Weights of a small GPT-style language model, trained from scratch on English Wikipedia: 1 head of 64.
Each number is 128 + 24 x the weight over its row's rms, rounded and kept within 0 to 255. Layers, rows and columns count from 0. Numbers have three digits each. The size before them is the row's rms in percent of the matrix's.

# layer 18 MLP down, 64x192, rms 0.221, rows 0-63, columns 64-127
107:094107145139131098149148124158146132162158108127138156128087122130113145098078137083176152105149063162144172118093105140139167160151112132136117111125108116130074139150129127161125163089144086
107:120111119148169123134127133122099163139130098155113117146117123136157149155126123084107129133129110101124111108104136164095150163169115116132130149147191108133129131112133117096124109160096067
099:142142108158081149150119121130143128156100130139091135154125161092089113133145091162107134160119106178140162093086110145138064134139149109147080143157135159110110116101127146145116116107113117
141:168112146096176103133099137116139153171101147120145128140132154095154157112135090129138156173205123151114149133139159135139133171140199126111115153156135125091162141125108107133140120148094160
105:119138130139120099123128123099101125128120135144092146151109118108120114130151155107132073145124144140109066114096088105139134132096124060141135104147117151137125110129103098133174114124171163
090:110117083152147164116078120141110121130146122120132130145106109143131097114145085107136125159164105115126111172134144120122129131111118104161100140150158131122173134133119111141155144169071091
097:143128186133157141140124149150137106165113124136122086128165126141116128097148117075139152101135161092112158114121101105096100110124140159118102133158128129117144111132126130117120089132102129
106:156089124145150095110099161110102143082146092104113119148120150109123117154123103119090104131134138138138125161141125152143177159134084125136116141141155133080133125100140114123109142113097108
091:105138140136112103187104079142141122135121154138144127166176095130103134133122130162128188112113132163151165127125121139175119119111116154107096104182143159131143118166140122128105087148122124
103:150121132163124148101128137075054108097134168126101102129139094112104123101172106104171144111129134152116134107098126141119133124110148136112173132129128131115136128068116108142144109142137152
097:114142127138155120155093108146096149104130149141093122118142155097120139133142114147101150106117132143112130097160169174170111127118107150086137164113146133162125160153136110141127154116177131
119:141078116174101153115110131123109137128120156179138114120144089116152132160136070127105158097151113131105097177128154128084137129092114131154107109105125153124128155122128121162058125126133149
093:111131091142141109092120065146163156105130148130141135144168145124137083158124106141138122151088149139123144112163114136163102145131105146116179157135105123109180129184144129170104116081102141
093:106141127113153160123179089136106116126155133105159135102174148065121128137096122162149158105116146146131107108146101124101141134150106153153121140119087107106160109130108127123116116140146137
118:127080149129085134141119127106132114127147111115104097129115155110117122117138130116153085094085094123112115121128121139119105083132146127129121091130174135084099120105129150103136123124153118
090:145076127155114090169109121140188144115115089135114152109150127136120162096152167183091110123132119157139120137114134128158133107148111127093122123170134130158164163164113099141143104143126176
106:071131163096149119099117132149150165130115167101110134105146125106165168170135147147118144108094104141121192133141143114120133145100146165110134101134125161142090150154107157130114179139155193
098:137093127125138071137067117106154169149104140123130184129118116179138151143072138127113173112105115134140143131140127160076137141097120152167130150151107138108108136136172137122104138097132160
094:181139109181116133131138131144124095098172133159121096164151131111136117132182140128150140122125126156144130105169079153143157128117154160143149113084099116142104120160124148132101129138139147
138:100102116119108163181151085116156158117153113129157161121089092133187126108159088119138129113116114136134142136127073106095114119150127093133121112181111097116143106087108140139144124121129083
095:121126156098130126103124145120152071149184118118132133159116122136156100148120140094121084085106127072131096124101097147121157111134144081130128113136132188128099116143159118127116120115134091
084:140143152129126085127120097140134120099125153127098168158122170157170094200107140106116162189149134172163137111161139110141108151180109135093134127160149116152149148162114134120148111122127126
095:153148114151097150118123151174136081104159129134126158102132148094123092094129141140135128131143126093110129114118107173103171107063088137137085114159140129130131172128115075107133142094113082
136:122112101109119137105116125119135149138126173144161122103128140149084115140199120121161107142145138113050155106138079138130112114152144127119122105153118130148130117140154078155171144103125150
096:099113149135116107136113142111105149107088107077124105137125173088146148124132169156127158072112138080105138077142103159075142134141136088132176113127082159132141152116111110161119120141178129
098:194139128182120135154144093124130114118125116142122126102128142110133127104161098141128120080122118090129159129117121089101071151164147129143121149135079121136132138170148171107143131115131084
099:128127142127139057183111141097089136140116122150116152127121076115105139137126144129137133114139080134118125111160140132130095140160131082081166165105079108159149130109148127126103155193093157
107:118181057115120112148115126105149140154082100128138180130119160134134139109102146155127136117147121120126149158115149150141136111164149167136178148125089120140122161095126160165126158104141083
094:172145115086119106114120113093128125125120144165109129154151107099137109148146116151143113133133133143095107105080129122129127164099111141110126145115105119176114129154141123106093133078164161
084:111173192123149175114125140093120130149129155143145126172163123161200114139146121115135142103134133106139108157079109112081160112116124146168158116118101141109100142131118105134134076123067138
092:122089120101083068125121137112100071138107151099134117131138088158096096155132134125109143148111124165101111138152109124137109113100117100104150133133119151132106142164117129113109135102105141
114:135140124127131160107111117128136142137138094098122136152116146195113146117122121102110087141140124125118172141137111120130137121119106126128109126137153124116137089141089112152089110114122168
084:131103093170139163109154135139133095144129139107121159172107113117142144105147126121138120085106174113157160139099132112135147159088121125136106093140141146117094134121146120112142145101140091
094:111119130063135130126140141161156139112170123127152159140143094147134110132114137147131111063135106129153125101154174104127166147116109113108138147131114108073125128106129153139123145136109118
098:087113099116103097094124134126136131107146182118151180129102174093145126133154132121130135112135151128128113124163155144112153134138154141129168131126087139159113120087139136116117150118102171
089:107152094161131175105150149132115131125119132141136155132141132116126131155087135147147128149146146110134133165136119188127091099110169149160135106093171139157179099154122107125099089121128097
100:109112095159130149129098128160149105107141118147099098108125126123115149153125155140117132138128105131141111134199147130109144140139092168138156125103118100108116144127128157131156091097067168
093:135098120104084105111155082163185116171119134151152160126170114130141143144109144204128147126135167121113128131106110136139096135134104103105121126150138121107149143127135147150082080116131165
091:154129106125148099116146101155095109167101107130105136155095132127125130100183116111136155129126149184167138145122077126150133114116125137122123102116092116132092146143119119181150113154132172
095:212136115127152157137115123161155114120123125174131129111175133130133139148133106139131088159108121138137128108151120093121072123123131134102153131139113135156152144134115112094178150119149087
091:144108121120142136145150131139149152131127152148126123153166109119171139099114134114130136134112163119156114117152095094127136143115144177161149161133107108114122158104112132140124101115118081
097:131141121118136124129119134122071080183110130115172139100179183166140138106103141179095087151102157151107127090096106095144103107153143146092141106155148079182136137137124104137101120175134090
096:120112140105120103120137154124130139132094156143112141154103139135136164099119100141134147113119140133117128141107161135101145104102178111153082069138089163127154110097133137093108094094126123
090:132118097125103118099107128135140144108144114192140134115130117119108137110142105164101095121148121145125170162111139146135127130128150121149149163161116132092124160112101152087121159122138136
089:105123115109115130124084121137131128124121120132148114140134096154166169118127152152082125121143169113142148150129120165112117127131135109119102103120127134112140097124125148082122133110127118
092:125124116088123126129145153133125131084103108125124124120165115138138170093086130116180120100119126115142103145120117178128140151104131148114116149139116122155156072128135152105148136142155063
103:162138146159135162125121080128156176122124116128090118119133155120131142130153156158154117102135148140155144138125113155064162180128146116106108153106150130130131151124169104090139102145141131
091:144142161132111110174103097105102112098127122130096103081129159176136098154177121155128122157102121139128140127155120113117107096147108120119119129127147085123133126124122122169153147088140162
089:118122114174135113125078150125155140138143114146141086134149095106178104108124121160110115127137113129095128158133131171117175104148131108115175146127122170148144115139137142169111163151114152
098:140142115142136126113079142200166159120109121146105113111104145097106108161145126074168121153141146121119100120148131074091144110102100152153133125166160137128130118109137120153124130061129136
098:131161114152152135129130183170135116088122125090102125116127169137103150129110163112152099121139152136142104102168119117160155142104146091124120105129136112103098132099123155141114137093172092
095:162139134126094155134124120180140146113101106144129106081159108170155113129120118191117124154093109127141136143096106086120134141114183149116092157135135112101133129155189131129133073148145064
097:112131191116100126125147129093150125155167125137143201162098119133105128122134118134158115106144102153144102120133114116147126105120145155111118119153153092123145114143158179138116139074115116
109:135118141101147114154104159125106092121105096125125138129091144132122124165167135121125124145147088127178173108120130106126093124114084096145086146163149165109123124136108092141109139125152142
095:118126111125121168129101132132137089099140150151111137128133133123087143126149151143163110124116155138138089043157110115106126139138133149098088102114112158126108148139079111156150127138131131
107:137130166128142120106140115127119160147127129120145138108103127103112099128145143099150148136110151105167136117138141085130123135153142136178119110097102145097128143156147114126115123126190147
100:152123143134148154148096171108085105185079137113129127162088124126107122146121107108136102100136142160093136118124146112128090165121114096092141111126169157179110145127157124128086141115119133
097:140143134080124140128138106149148112104134141163167148105127174150104124113162145124155121106093152162096098117142109138173120143116145174087136163129133158125109112160103173138130170155116157
104:115108168120130118123136116144160166078175114148092130113139138116138113138165103160099166141128143111166140160117151123163138122094118127099140132120112144078145156106113162102159092104140130
092:134140115149135142111079135051093139139148140121141134110105068101105099152120130101113143148131109168127151118117118182180121149141136120093129134098117119143104142165160129099156166142147129
108:144129127157110128146143137126124129111123157142161109187155120129157143115164082170165082124141130109135144114097091124139159117123148109120133109105138148093151134136124115132130134117126139
097:157171137109116140156141132136061135130145128149139119142172094109147094106102166150151184144171102143109161154130106162116160123118123133128163138137110098112118066110151130111123116148143092
096:102146129133143067107134155182145149127113109100126064095128088152126137095165115101117110160113092130107104127124120139111141131134120094106126148155138131117126140141092150165152140150126164
100:173111107154095098097133053090104160122125083138101138121081113111130118140155092102115105166135086147105156115106131071090104093144150124133088117162171134152193148103119107184139120101099146